Weights of a small GPT-style language model, trained from scratch on English Wikipedia: width 96, vocabulary 512.
Each number is 128 + 32 x the weight over its row's rms, rounded and kept within 0 to 255. Layers, rows and columns count from 0. Numbers have three digits each. The size before them is the row's rms in percent of the matrix's.

# layer 9 attention key, 96x96, rms 0.175, rows 46-86, columns 0-95
090:126064087112108104131129145139175165153144181133154113118092098155126084139168124107068155166136122111136139099075131059163176103122127111090195145149112108085073099103127113128100161108093113119108159166118128116074107161147135073089052089188154158125088136148155130096171123125162051153
109:125032106098053110109119105101135136135137128141106150083142176121111123099110099087110116094160113125130111095153083082119146108143136147090133167132073140126044129145106118126134118202111155123125115150145082131109095165096105098095178130111076150070146113144120146128195182138230103147
106:118156107123113117109176160031170117121079100137054160125152128111169149164138156127151091116112130162114105130142106137072151096142159080110103198118142132113143094137089142121101140125132066120135078130129158158196146150100089131093049104132087076135099103099087179139133122166189165162
110:086133154133071134067171155130149111164093166129143133111109139126072111117117066146120152203130155135180098127136095126083152097167138090116133137194163099063091128155099156146106203140185110147111093090113101106099111105093151109076067135157103154105155102135174164096132171120186131141
102:110119108119196091207116068141055140194077091129128125096163176163119170124146139115196109128195125173163156171148118161150110138140142104127141073154180097104131171120118062174111080155152131106134130175158118060122129097126120098142135130147111165088092090101116111106116118100122109128
103:121101168160115143159146117119092101087114080176151147114122135130118119089109137151110188162197140129144116178124065109102125123115118172111131132130191068147224103162093110159155157100135213085154094131144131157144115153185120172154207141126093127127162120109096176094142128084093122119
093:156088141143170093089099129096187099048129117095067122160148119172140098106100210081129121123144118145223116092160177149099175162152121118127138114083134145156145141068097118124119143133171142114098112089122186132092100075102128123145132084162164179129124086169097119162144121111171108126
110:132150141114107132108126153186084123179185124184171102179140119101116142131149143140171216101118159105176157071111163112136149094172114099137114078186092203151138177137137095103107115132116149157200138130153102133118115159171092184147099082139171089158122177162125135098111129148115121081
110:071105129130077095089167051099137134110127055137073140114134170122052197081140203177110112080119145119121095124115158139120131143133114111115127120137136089088114146114141085127143115154122135097143155147095145142164098153157074077109165167177120156132119138078214098133152147119161143175
111:179101158136173190135127108176133191112115134117130144096156116096137089184145133121173154083131138155191088127167122099120116096095147137187053150131143150114118089150122088124121123157109127207168148133081206136156168100172099065127120106127072082128127146180129121106127111101097156085
108:156148115094141135134142104136159121174127112150118146157141092106157060176173130097148154135136201072076107109091076138162131134135148105178138163120138099161146064152159128167096100098077159148165189163145077141151080091146145132128177130154148103089207152155162159153179099099126122072
107:084143095110148122127197098169097105181106132163101119140163131107136168189042100102151106125118166114121159160153166145116126064094147206157088170164123186130201187137149089119128165128099107123085188144065134143158140092134124107149128168119139118134175118121097133118133134103143179101
103:142097201164127159170136113099170105185153098148076169181172151140076117106123110135135131151158128119132102081103161176164174155144094134109092161161135111158102179122103131123139132058065076086147165129111172140124101176155120114114112146073193171107149096080157177118161143126156136168
100:095099160140095175116125055176118124116148141157086127104132097168082120175137213174095089152104132123139168162149093142079128136151091164130160168073171183138167182156197175111121088128116122108111139128127156143153127124124126123124122150121090133090099101081097032145123108078127111161
098:123146118109132147165081143095140150126055073120103118173165096137142148139121150164177131143073108107152185125150132142174122135104129136166167165058154061152165066148137157123149125132151105105185123093107156106132147142124162191183066158078156161094187150146143083154163103094100090112
100:182170107110153103203129114100133093175083114116124111112112149113115154120147115112095093145153146129165148196109095187130152154113155169129140147097178085148155124136197179155124109135133171073133076086076106096104127113102140107118172149137178094176158212130151138115187107104142078090
096:053127118159129094106095096133089118127103123143101109122085136093151104096179190183176127155089173135125117112098131093153177115114124148134056146105104136141119099153144132172162084058092193121145066200196126106145130079116094118122137146128107086089131142116084130105065148141126116174
097:128130111115115111182108073092073129096108105110095065102124140131117154156162149049119164114144101104123126122117154117057133113148118171119096127130092155141140125148109148184143142123147104078117129098080140108177104154078101145128109083058064071131071049140100136071095089120110071123
056:035165125150135105163108115157104111127183127112122143160111188120110129126127131122186122161230111171098148132129139187091075080151144157122106159150130157185163167140083142174147120151161116153097142069113139152084129139119125103122139153112146083089118178061135149118129168190086150131
074:167114164128159146119162111128082118148146190140105128191121110138144137098200078113041159120139143109113116166117174058148138146134139119110120082106157123113143159178085101086143132114156153109114113138166109143126164115150127127147091134232181122152149097176134170093095172175150139196
056:143101116081146117073150177087090077191124112115102109131119084118109113110107094111100164092140134089120094144075091139167122135138138138140065099070143124170122150085089116179149143088090091192121111077149106178056131142137139156109132121085069084193147117096114131123148176181163122137
070:174111141082123115139151162099121078113113169168094120209108119139146140092150145130095154131071156060130142153149155091170112123132146123133070087130108163165120177151180099127175131152144115113133099096167078126143182103193110112099070134125113183140156108156130106099097156186138138220
061:150139157088151065136114137105108084132158137125085099139120161156092110131151121128123154036120105139137127224094113069176144127168075123088064138168134159197110090134103151082086107159120122153100111105079121119143148124163103161078054113170088082151153122121169119148116103115127156120
079:170093161098163113162116131085108118153131125116077156147065087129099181118177127138082176123153127095102088127144128097152176159108108147105115104148140100129099155162216118116147140103122093113157083094170090129113190100157146093121068153140112158157118103158142108163162147148203094219
063:178127064150106104144110130162124162151109050084133104103143141093151051155131074116126185080079133124210134172093097102160142201192114121137099148138143118151180112136127155156121078144139123200093109128129149139110067069138092131116156092178111130138100130117114147159134136126104110134
084:166093201133150140164129120110144072131085101120045122121094069132141123132130161121105150109145153129138120113090144171162162119173109066091084060139113151122116099140175144131147190095121143056183072107169104115111121089143147115102071119155156079148136114138115104134117154183188088152
087:095133135180073124143110121190092192096152117130159174141134154205090128131111139125153100171118135209113169137123167209129100102126136100130144163134118124127185101094203112080152143142132162148134199123182101103137124118164166119121165114122107116103156171120111067073144122129138112080
076:058174073105158114164157158085084178126139115144151126179131162115145154138221122162114157098095134088120087154131151082091125162088115154137142127055111155106090127148087132129115117050126142118113141156107132124168120224155157116151153085111129133100122148133144115120178134108097172191
089:120147117132126128149116130160057168137115097120140197142172150149131168140151065123149061153139146122102065139130131121158171160166138144138147144170162035191194117136140137124088084151115174189080127122129073116116123151179126121152175120153157115061117168120161106121154064150123133128
090:177062160121115137125151111081129133068128106039109078153133095146168118131164208121110169171082098130125122127104123146112121140062117139106094154117146182121097129126155140131119168142165088113127135146156143166161161132060153114109120136148138109132185146073094114139116236122159143177
089:142099129081067149156126100103115123120100161168099075112147086108153140123096120168151084055132101101122142163125081194160144118111110125184135109120154113155143145162108126158126129172092116094178155135134099140109103133096056080131111086169092088137093108094163148145176072226137181136
108:190066118134151122108154141169134091133154089078161128116142126153118104150120134091111053101112107142165152096083140159117157082146124111124039070159109138172085128119149114096122145163174142105122104071169100115155100083083131142082115153102185142133099163113146093175120192189138123182
117:101146160145143113144135123116082179123161150174139161217063102101113110099102130119133174169132150139162122138093209113165154130182117123088151138158125107103158115091152118119123105098129154121109143176107048104076122127215125162145108103125082082121118164115183143144138076086113084085
138:124155117096115145120167098090135156112123161107112075097101114141134086106167121135148205150101134152192177110102110123099127105133131084105082154137110163125068133129171160198065168092111107102192160090167115081133144177061103074148127117159090119141130138121135222107119162100129104136
131:132147148084131109158106109118126110110213122224133132056071142136074131153093110147175141121117160155152155139162133160112140097090086166106107144153152135090110110146109130190064118172125080141160116152107065145125117107141069120129151169116091102109141103150083148111189060159105125163
119:070146130136145149136103160130144143115148169137058151176092154076165157147073124138074094120112166138133041120101113169152120102089109112130125129133121087116188173149126106188161140129149096123102124098075144138130161188210087166134142187122187114158132154139126147099147164056142134138
122:128177099134166158110073109148136113052059128139168148144113117109137093120110071178075144140122169143100096114127084072153170084160132153100117139136148136120144063139110194129129164143193083073086093093108139135155084140092127110093129114142118111152169170129170128133185162169139090182
129:121130117086190149082119174138113130143106149130160151132160105103103140165171053119147128133139148148116093177131086162132155108103131128209074103174123121093114125160110103150138124139130152122148171059109150134085153095174104118101128109149130103134156210156144174133223116147076178065
122:152111093062082121164066142134142134167132096063114135120097114133154147070170149181090168093127128132113122170123165091118075124105112089136124208135111133162149133128077148106102152122180135149171159123107173108190114196150099161114152119117039154114079101072138138132109095134116122159
132:151092181100165179097112109108159157139141118124171162149092140117179095136099087163129109121107112147123133146064138157172100191142129075076105073104143068141058112153147187118074082126135146140101048120083103143142091128165161103103117164132131124095118163130158164135128173151053136130
129:153136097156119110156095140097152186112143134161119168133116122143149089126131137170171115073193142087174135158091109089104135130094116178133072149142168151153104182135140076101066085084118080095147167128142102127095120094139114134107123117148126127118183225122076080116128034146136154145
# layer 9 attention query, 96x96, rms 0.17, rows 47-86, columns 0-95
097:113127106139114096140149237184170153106118138168134146121150172145108074167157159179084150155103112141118163117163146132091128124161141122127146102084087134104119077154137165113160171143150097116115174112120161171136159189158140146111154094083222120094169172135131103099111162160194147150
087:129190125147125109141095167121146124150131121099150124115133103131091134118105168130069162099058179082159121124147118079101129083157096077122181127116134129091203127175129146154136119155142091187130150136059041127089159149125140120163140088219091135128167166175117076119118153129158124106
106:131104134121130140079175097068104152151122101126132116122077099095121091150102155112076167128111102124107096164103085110140182088151154124092155105122153131171157113187097140117188158077133094082120121049139063138140122086162188120095117139108162220111168098159092117121112103143166095085
099:135065085124128115159155113131164143126079118136146132192122194152141146119103167184179081113103131093122107144179148127168112082115173106071110167150093143106120118067119159107102106199167156148033101197126120071149093095079119142108090094113144103150143108115130113097117162116125106140
102:097110156138121097096122090083157177119141096193082179141121122093125134141185140140135145122082127104148122167154094088073094123142147083130101107134154108152125102104097156129096121108113172080141100126078144164134088148206183128164106109151112128160111115117144130023141046123072082100
100:119101137135053198183126085133119154159165187146128137092122144120067123148094134148106112107086164154149128110128159111123145145101129152115166091046147129142134215159173133109134146154119117149108159144127162138212071165135105122110140051138164133102106113102071106170147120071100101142
104:172103161100159146153123111122131155104167146132135047125174156059061077104176109088142171118122133099100115072132079097085150159092141170176074142165118127129104088122139114130091059092129070114177118139132146098110209068148112115110153146178120108130136158154159147153146114117153142110
104:127078114094106104133193075146120192152099098163143141173176132171095097167114154077101160150162092175121121120153094099080088164094193105120138189045135071082090104125098117161152164127118165097136162149121094145143145150106143120175127175082130140108126160121133151132147163159143136182
102:143139084109095191105198136075148118187042129125127171146106114071155133099177115131167145132128164130140095100178157107112164111138164080171149123173142139127119117134110091152087146129169163133154132201091114137204119112121119113144118058075124114119115137116107169144106174168099169084
107:120179145139157097148096112091207089189138061157108083110127127142102116153169144123148160120153150173080130089123093150149122127107105114158093117089138126140068107142124126163098104134140166117149126162108109102117121073127140127166162129177180089177218192129132113095156175144161124044
107:094124076134151127124107120101092125086167046120116134128061143092104113133154108135086148137133185110171174150105139150200160095071117099075130130153162157131176071126129141161132153153113082176089152140177085167113183115111130120100121153166178083127120136151173183172131113105072111157
098:170169173110073155208114086168137118122089141196179130198096196152109124145109147137180133163181141156096198147128120120130127164105094123107118105108130095150145135155093121135130126147137116124170111119074127185102069129115084093113141118121122125066098134203135174118079149121088112111
097:099098153181140088063170117130134142142164104080082121138118095128093078124099173152148115108184091121125174145169105140157131103121099104094152119077138118059168101128090119179139058130142097163097216133150136168170102132113109128114137112168075116085068133112111132151106066145109178147
095:108187092160129107156136165129164142157104114113064175161155147145075202140111188110137101094123121096079144148090118086211097126091091133130163149118137072199142128161140138125132096119136135180148155092102163108090143123202139141140087126127135147156185153163129120206134135130138162098
107:104139094123158179116083141135083075166153115143097138151114140102141114097133073149127145082120084155158116118123118156102111127081117099047136139143091113144125178122141119166148118125132134095109082123086126120125147146128203080130175204135087159188166159179137116115125144103135018063
090:102128082132102131176187138114155121125113109118150116118140096078131224137106156125163170103090146177134165112146101130094153070127137091116111071097127149107163117129155082170127121099124141114154151183134153126150119102135061187105169127114095156153057132105182144121024129102181124149
105:074117139119153132121140133162136096074141161147098085147105125153129163150167102119137170151110124120128160120181161114088128140107133103119131123114150119150108093170134193117089080191160144089112092120103110106048117164114193160122112093119115121121106116054099117142078126157162048239
082:112112134094122162073163092125182094122108144055083094145088105142184137174086144175156140156095127137176118083187112116095103062153157176155105135090179148142111072147168107095103156092062158122096091157083121118173123139094144099127099125126179176099142186117134134099149122150111131143
084:129121144091126185131100124153127091093056120170115157125162137117150151109140057195119085116130116175115196102184104147066128177175107103118167119154115110140090080101075136169161145095070113142081084171104128111080067132095155134163129123084139132098182165128142113117134108158102163143
089:175099163184112151111184211127173147162130117128153053131108102116133054143053135066116209169127149090135111152118157117100105109194140125138122164111139140179155166156180109130095156097147143136096125127140103118150141153092158115133126147100121172111124147101110080101080074103092113122
078:120147105199156161113099141146106072096058079097189122172109150162128078144109093111110135156117174125216124115181162128171142076074113155161179061130087102148110124155137136157147100155133113135096148123101143108137203151109130165131123165127137128140117199160161087099168117138145119110
088:150101198141121129102182159143117097192159149133159100140112073095143132157136168129119192144170193112018113120085132111090109148160127147128113124077117095116114163100181130128128152084139153111085135107162144088105183095168130160105112109136100172109101142121125182154129061132122121191
082:151088157162124121130208160119144160138153086106176146141155104178153067169113103161139131133089128152173148174118150124099111145150159188186126115127119128205136128179113177106114139144127152157076145158073100143136132143073120134148159112136099113109158122111145148087091026067083112101
083:128122157158125144129139093130154082106116152154068112164113185102121069127137219171092149150175157069117148072124125168148121100152087083127164145148137145079121109109155123130139182078156141102194128059174145105114124168154165094114121120144164203148125143140090139167083111140172113162
084:149097196148139115108177147124148087169121145106113102107143144098147135134109127108228127169132142112078155109158114167096092148128138126094091137140122079147120124124138133134094169075136132111071113136160165111174102119119126124118147076111066150152122180154154163155130016162063085188
082:206116159061148128161104151123155175162111097086101115126117123115077077143124054112076117212137155125125108152149105133146154165113139111076099139133130080153087128110103070175121106151151124064130093135063125136128107111152121155143138172131110092103156163123170090114201121163163133182
097:161126100119111111119179104157132138166143092159153165105104093131136126157187154120171157117157147158180081152136135079075090150157137186136171129112170175144128144150110156071162088154152145123073123161066088090067144138166085116159104155143120136064076097169138117099130184116146188087
083:085117168125181149151088095056142140075175141071164108109094095109107124102110042089093155147115160133155128143128088162151170178136079124112184110171157145132172103135131137147086102173159075123085131120064104165134121088172125105124111109156083130112107064087169101122134100119121116103
080:126130132136127130103145135195110111130143149191089126169163161133171156082132177209147119083214125128115099126139134128059112144148181131146159136098130142111099114108168142107190166106139205158107122082179112113121146139105171065149165123136120144145118110190148089155093153160150095182
098:157099072165176135153143160136185171158111068119165170115122080173153167154108085149112168143124085145195108178089094058119111155188125162123143136079139075170149123139137134126106107165144176124075192131105161132125121142190131139143105125160112136101108134114129112113136187073121110075
091:167101115171142139137139154145121114166101172111111138112200213111142136097107120129086118130109103057109156084107127112175175111140109120074120102074090111119082191127129105149129172128084146150106162116197204125187118162112181122113122134108141103133189195082098144145114106109118096128
141:146075165096198168159160152101146172074124146117200082108108122137174078123127098142114160158060154131130124116116095165152143117163109092108068174136137153152107107126142105166102102038141119074161111126139111164083120083145144062134101119123141153164116124080125120084105205137120122108
086:148129142111120123116214121140173142132069123116139106098180139112110107152119107097143125195110144176164090185177115149093080126171164115148087149082073179118090076134108152094136122154172163086083105132110071095105103103148097113124093132170116151113148105124121110040137141115186179152
117:166103115113172142111149150168139111136037109150183107102063180109133073151138118108144140185104177094164115140122137140135144126153123075119095122128154105118142049170166116184081105137181107089139090163147079168152165101135170105134110153096179134117140136077120130048162162138149136130
106:128143155140131183157066078080142122164158045071152145146133116160101138167104166086119099089097119127167125092113032168122105152089108100133205106134162090105142171146155130137084127149123091175119141126094102114168091118124152128166150199128150140095139175153165149147115148092095105116
121:087206114121149096044023150088139109146139106138145173095143127142111085108106120132110157137146129135089075117142094106055182133055073118074093159159134097132077093138086161103105142096144104101088111110110108140158137109132139108133146158126113106114198128127142131114189113120127105158
128:126106137128129210159168096085139142202136148137078117135171159067150124090173148102126140112118115122059114114124094168133100147114072116172061179162131142154096161149115139132115109105144136112165115174157104092132156101128144108103153123136197152176176171159130143144159182116120129034
125:099124164098050098121110153143099141161135180109170114156144134125151111111090186190098127101074049126110057135130112117119155120140198097119153144109140121065084149081143115149157139106087126089124073123167103153139132128143109122095151096172047162147133170146121120100099113177161129186
117:142106144179140149156071126092144150154096144132115134089092192121134138124109149108153142192157125125089136141072080103117146183117093103100069114132063081122109189084184150106126139067134127162060128146098103120138072152098094133070152198107114142167086139149079120105111121112147082121
118:228148122139132103126150139181144174204138150189127075127122103110137113129148092171192094142131140110122104145119136105112141126121101136135090139138127116189109146171153134193051076165099136145181091180127101149107117103148112137122109094192157135110143180138093102091182137063111125143
# layer 9 attention value, 96x96, rms 0.196, rows 32-63, columns 0-95
098:083167092120144063153138093063105111194138182175126147140076117110156162141165138111057136112095152129116160236159119164120189139162113150122142140130092127111125145128179170129120127136097191106138129139149169156112116147125162103152085075092174135152139135168171151079096146155150136157
097:092202169104165112122105146167135057078129173142177122148160193136146154076073081160121130110113095174137125111168082100150104140176121091127120101112089139126158118126088152193185143164153157115144112168099170125076107079108195086115106145133108148087139127072110111120159164104125132140
098:101135098185216142142077121094153122114086089120110134149150160089157072144084079156136078095145160076147067152122144151127174097075089187123099082174123148109090103160104090127097097119168150143107174147164085089185130153116105164169121144131146127129146124168074156114088122114155156142
096:130134119149155136114121085103122079112090115125095195137166120143098132127103167161075160148128137093147112057077165131179114104155117148123069138157102099102114151185151147119115169102156067132114159079156155105120107135148134151198101123123059036151138099119156189165150097148192115113
110:143147088118087173101088159128095144116090092119138110048107158177142188118078148114111130100083144102150156157102138110151141102139154171175156131098159113103085088149089090152071174117121148079145138162078186118120201123138131128113136119093173152140110132121111113124125156036066160170
111:086143093124207112168170072113141152128169132124158123137143060161127096128102131140076171154133124121140112155145109145137150138116197103145132195129101137140144121095109152180062166120044157086075131101102113170101103113112122181122100117164148094126196165117148167080100154122170173106
098:133075169188168168113110162125106117136074132104126157156154136128135173139128146098161122127114169158122078101148172145115087115147114136188093204108170092152158092146139153147171125072149151084161085137131160035106146108096106099125127160055136116109171102068145066143083126127107139109
094:172149089097141097086172132100121132163091041108140128152150129065128164121176160063140145107074133144091072086107153075156105127151144147139179133088214114151137095103093129156101127089163141103051093137089142131133122138112135152132159074154122138115094091101079134110117177168131116103
108:079170148142068067105137122132163066118148133156145145128126142190096121093088185156148168095154134145133149115095100089085145092109160148172119132140098127098148171134085148093119096127124198099072133142146069089084201148108132153145116118091118137087101078132170185113128055151093128120
095:123124117168090162126143080191194125078105104182077173139122154138116072171150139119096137090175112083141129142181119150142134137103101137123140094135113108182180106081102157129143131074143194143134123153116166209161148116080139116136145140153103064131170131138082172172181137150100146167
108:102131150164114150133139115136123100176121158137094123129155117095110142135134085196110063094119121098178186113114074149145165085151139165177123069094185163105126158113150068142123162126103164194133109139155124145103042087157176163133126133087095064157115109119108085113070095132133093091
094:148091122109093135112173148080121112102100112079157153077117084114133185090114077094167153086177137083153089162147168078152104095150103124175155137120146160171106162107151128129091070143173169093166115135135069163047080117139197152126151120144112105129126134091163132170178158126128106160
107:138117139204062140100088134122074140191085076165107070132104111140126207167129153122132112112091134139111087161147173144131133190103124095116089115097173136126107197089116134131133137142115088103158139143091163185102150068152149108099120117168094100142138135111106057082150083106085141122
105:105186155147159127100138110087112142061120133124084051091125141160143177103137103111069117156169123176141140133168079131068150140085194090098106111109086139129139110087120185136104192093119114090154114091127168203074172135171161093111147147140153156141123127116132080089122097122116167117
096:114094128118098072151120195095135207140115103162180139114090084181197155210146151108120115088150108123116105107148167161088168080121119142133083102152176129131122105136058113135105117094101132099115137157116120133108095143164218102122182120070164136114120163129113113135174129092098145102
120:173134116155154071108135129132162208218189063099115130091100069104159165130146140082132107107091160123098100164157115087211175127118133121166138141087109095108158131102108140123114143176131133122124145152144129148088133132163156126137067120076124139160097139074091186139146072121145159114
100:055131117166128112155086153061191082162151131100132118099132082172103150101098188111120176150054130135150187155120186163143170124132149100159082074145172149066150140144157144181108172124115142101070138134158094138093147148169123170131088146113084138139102118147142122143156145140179135159
096:115148135137139129094160139145133179166127123148140167085095099082159149081119191152113123139127115174072120135058080118127111191089133100152089070122092052152046125108145093130129136130179153133163094160133123138178102080093125112126131136138115116135098130100053124121063178131100189116
109:117019172145098094143105156131128165149107145049133182139104103154151100144094090119111132149171137077147098125111155140152125091096109129178106133147174148109102108134099120091168108131165136168142123243156113149194134165168082152096115073121129116146132148076114129100104126105092107111
102:153132147059149143125127120114181097127102121136150145143125111128155137098152145152106175151142126092201114140151092137131179068073135132120159045113083105081094178158083080120128113124123078129103131137186074130113121066107140165162115197098186163158111152181096161137129138153156080092
099:142109090124146176147099129139075150169127112146122128162084157085100123091174172109120119140167102149170108119132118097144156121122107126122091138142134096105115104108118180137158168037153124074167116130101060165073108140167141196126174129140150153095104144018052104147133161133105120156
103:153123162144126188117172074138088097078148114122151141117153179127186114096125122142178102118112162083167170103066143175102092157069143072121113055138153101098136168162098137103138136126141120142131134148124083086160125163132109053105119155043145146092084175120190124135148109155127125100
111:157093072125090145113141101151121146101160128140115140153184176131173166107130125144195143102123207117076057103133143144170124100139133167088119144186159139151131131179169182111092139112145108128148137170183126073139082163112090085142154164081174186114145113136112158150112113114109049150
091:180126116091141122115124167149115144165074115122111113111133180093098195151127069089092113067149096138166166116078112095155134115058147100081140144093126077098118175115091080163133091125111147146132165137077089141146094084118088030125135098127109075111126119139071160111149102156110132091
101:068053163139123144091108117164122151116091113138138130153116103127163147106136121151186134104159117163102183101099096083135132142159121159146135110132137095101131093117140065123093133107160234158097142136202145125155164126167058158147079113200163201143128152079104126132147169131125153104
094:146120138135145128129145127146143098172151193180148080105115092077109119122152101102073114186142146140165080145147132098132162089139160117107143206106155111059109082100125151128088113079130141084116136155088140143104068151106131167085136133159141135114054139135153193074188124153149205123
088:164119097182145127109155082176084151139180102109116144148162097134150163160115093095084141087152073116185098173105141128128145138137159106160148098094132153147106144135155170134178148148079085157162125150101133166080138113112165082137087089167059190147104115176096167167128104206111163097
090:146053089143122209171102108129161119077084143110121047185117156177120137122085160099115116116182095102124142067165093135100194113163144137122121137118146132123191105114115172121152107153085149152153079102098117138140095157106163148150179089128180096105137070115133150110096135100172111103
108:155157160091097087105170150121114102130086124046145086145129103191074089157114142111126131169170144076150084120157105081126129134101172089088160159161163065111177157132156145107135100134137117132142177127085122113105102109136143066125171123153111156088155213173085105078142146143114107173
118:109146095161142096121129095084122070119114133143099103160156164150127137098172098137098123076146083124134168097152083199170146111136070163140078113126126167135087132149098142135124168150111114144150044145133120073106072126147103160139135130104101094133126053126197112163134102117196215108
117:110120092171104151163119176118137186075091150160132164090159153071160053141133158148134110165137162049191186086136158177159148102101148153094080139148064172127131150108170108090130109110158070108086136148157137121075095138125085084139167117152106143137107150141135132130083120162120107101
110:098111070076122067089085128121107165137112084160111075101112105089114144173108101137113103132105090158121114101149119096141179167139200089133129126097147119161147147069150087103132158161125091149142157141118186147106140127158143124168055137095105119159143158068143181154192194106109191119
# layer 9 attention output (transposed), 96x96, rms 0.186, rows 32-63, columns 0-95
105:119154122106124095162160129117099157114109072073147125091132146130148132179142084128105149161117128056160116128172113156087127122142147136132137154107121197155101074156119102174142147098148120124102173120089055151137107159161130164180154117123077213074130096118111148088122173093133153232
098:173069056104118129110113129140184114184140123125153104138078156111137131158119130175102155136156106127132102140109125087136105094125118153126153156125166185085106130096134131117097064122111116135176166153152116088117124169085141063090120106184074084105158093188048060151126097090174158134
103:083103072105186134122135142092087119140096134194108079096129133129156108105149146157069091150131121115130138134129126146201166221126154100144165105093103139119109118133125107120152084135084149159100121066201119123111164081135181127151126167121151147173186167142148168165110136167077086173
090:122168124111146142098092179128117089165107090175132111155196115069120171124206216102089112132149147101123127151132094064118109104134146097173115112125126141148083049104130092138127112055137170135155116146113168100127107100164159167084172167120162121089125127128130153130169198153158135136
104:145070133123135154134144111132127114154114090126153090128103128140091071134153118114128146065107121151117077136130102146123088117147124088142131187141162125106177108086086100169135183175178118161084106113101141110178140097084085134077047097117146144042160157037128078121095080112130108123
102:123154100119105096171062136144154168105111125153134137107117098130119169102118129163076090124045130105144124184100127141047089104120111094155088145117121090123137077124168108132101092095110133115101122124140105102077158117095139130181140138100142166100056141115152128076094130222147173208
098:092124145130165111100071124172104106152175156121138156132102173095167128131088187138085102127164103136170094091136139113123141184080040109171104116163162153115084098157132088142131117140157116150106141109132095173093141063137160180092120110161141089167132150102108095125167121193158147038
095:071139121119133134160134126187131113200131136128150080141162103070118166090085068134162125094165182177155115130153082097112159215097151123157123139141146111168098148136127118145090153110091162107143137173102146154165128137091066095163103096205121072118151147153165127090088098143123077125
100:153069147090189138170154105094135151135121109201121111126108131145090136130104142117124137163099150133109193214090100139160131101146115171172067112099105160155111065199157161102127140162137088101123158142127167153132128086155068158063115133147124136125160065093107093069152130163144104132
099:171143145126124117123068083140124100086087120137133150150118140187114114073179080135148147100147105064093148119064132061115180120166141097134144130146173112148104128171132157145098127104082154146149154128172163214095117156169124144121053139152153073109126119140112061161125170094102101178
109:139109123119185086108124073159138102100124121137119119152115105099117122184127171144146063163162130112182154103151118143096156112141126176117099130022144168126166064075149118185209154186131139145136087117144150117126060152146122129164107125152131150105131160166147105199154143105079139158
092:138075157062089111166138144107157128121122087161117136140151090065101106151146125160198178117086095137154121106141149138103118101096144148150098064142070112099105152105138092134229105116119159131120148192147102142153108084151072122130124107205098106115069129168127198127144110104116102130
103:158130155083080165097149136160082124124127188137146208100136130072130083151094183131130132143130159193146097112105166091103175107128133108156149172066209138169167119122087126127139173083098120079136156121051089106117112110130127143147119107112105130085086121104110101161127089104088087085
097:136175142147114150135183188157171201114142186144129147137167098130102106177164144150104132142089121120146134094115096077097098095091105144148179184116181141110125125166114077126040153174143104079094182108153141113142108172127054127159127133085113105138146124100102102117139088101109176176
100:152133160158123151119163158100131136152131145188133135118142120092150104061056085153172144131121157073131067128123073200116106145142138125110151157118166118115112105077081123096190180134135082157111106059148129235139118134171106136115123092122150123080089112141131092162133085162165116118
113:109142194113121134100134080107132155153127068104108132132155110110133109125079138098165096147136143117153164121098150165167146166130122092166123081144183162118138106123126095159120120037120067126158118144128176180137117131078096153156094105130100128108078147117140209185065089096172123212
099:053097186113174146081144125097132119111139096170125102134097149069143116159146141129112149172113175146132136196162107147040087123092151163106095150157103146103122078071130145131066146052156129134101107125126132141128136133116113077133129149082187118153103116154111187077144136084117090182
101:164141124149116156127099084082163130133094138059082152154086115140156104114099154124177095162156103151098083145150118071158095140153148050099158159123146159127173189114130141167077165131082066096119160118123117136210128099162134115186071126123100090103157126163137174092174125162143120111
109:137119201130114151102082129090083110093174139145078119099127129139149161147155145144147147087167086094173091135082087202136124142184114138151150137062127126144177126117144141118163135169125124167111128106128152162089152051141098110102093095159127121180098150163087231138135145137082101092
100:154167088155146107183195131123203153127113141151127107198113149166155064108138140138134137178128118118174117147051126179190126119077155155125111087113102149104125114114146121103125161068120191157159118137150147121124098091136140101194142136140203131112125142154138153172156206132144171145
097:125150107101088133133140127169097148105085235139104106117127121129172086096154097146192170116138153138134137127169106121114131110155122131122088106151137170114073071114120139160111107128091104154184105083157154111156069144087140111125081061132093067121137126091139213067130128135067166112
099:098139123096124138124133123099165084196104142073119109138138149173139143155115160149114075120083115184133127079115084222127132062096147090143117154107134105128142167167148223099089133136145103111120111115163103078101129112186163176117123125135177142157196152148121184152163086098117113117
114:120156079183123148095110161095066149200110088129165181114137130122134108153137089104151147112079113093128142139105144121127131141103175110209104064137131141135116112150069151131143089166146129165116119132088092140121195122103100138151155103141146110176224176157147119169125140153131103037
088:105111091168079123177122074169103080165137117160092134210092105159113121115141158180116085143132150214081111091107152133149143125130094124139174141051101142186117170146119153120156133114135142135136116143087171137119113139095089150130124094132112128027154121148143151187076127148154151173
093:144144150120165211124114103109199104016107130090086089128065092133149120103103179076142138146118140081147110100183154111129095127109156112171101130088096126148140135133128104086093098154148133161143158097160159151122176147113113115130055096159108125118124205153106116126092122132176133083
098:078148129102085148147086122175075118075120140162160094118172092140140115138107142127146158138123121116114137144129123149135087085124158142113137160118114193068118118139149136078098114182220108156151108161135130118192161115129143124153163075138080109068097102085123160122111147176115112246
093:138065158110077130152122114129153151162141093154143130148124059124108125133138153151100100103115107100134100118133097095130125151125148126106113126153118136108117140137208122100129114132062156120174129114052123133081096198171136184180130094074100113120097104091083139184034159057119075103
095:121127096153143123150143101199152159087167146196132132148112179138134146064167119133099138122122101122216138132212139148088152130176130163133106163173117137106113164116144185156151118125112136112175152142133173138099155179202107180118097130134146110080165155119141099080117049121123162162
116:171105130079140148157102148107135086143192164121153186214154140127141110063181126104092194087139092167097121098084096179123138153158137175102138082108160126088104156163115110085136125198131137067091096131108116132102141148112091105122165095108146107145103082107169116095125123119158118192
114:047154090150136085106156155143115113134139107185109109143108110057107170202176168155135136130141136075107142141171133128133104113161154150159114134118112135137159108108139089155142109102116161085159170128192103164106052091171182141082161092150123154080180178135124073139112095102173159125
115:086197150105138071153143128129101127141082083141086170173163177190135129103137140130109122087138130139116079156129163146121094116128129156120160137060112120119112005066123130076134135137111119097116109165117121117192143153146161125166115171091146131176167203108107138126173122111114084115
110:129156167144129123143149148157177116100134112156187144096166103173133114164073172100117127106138161124155094064152124084085102177153112120143188103117143098106089130111133094134158173082095067043147178109081164084122133175073147097131118116123182129061101076120127138140082127118146097154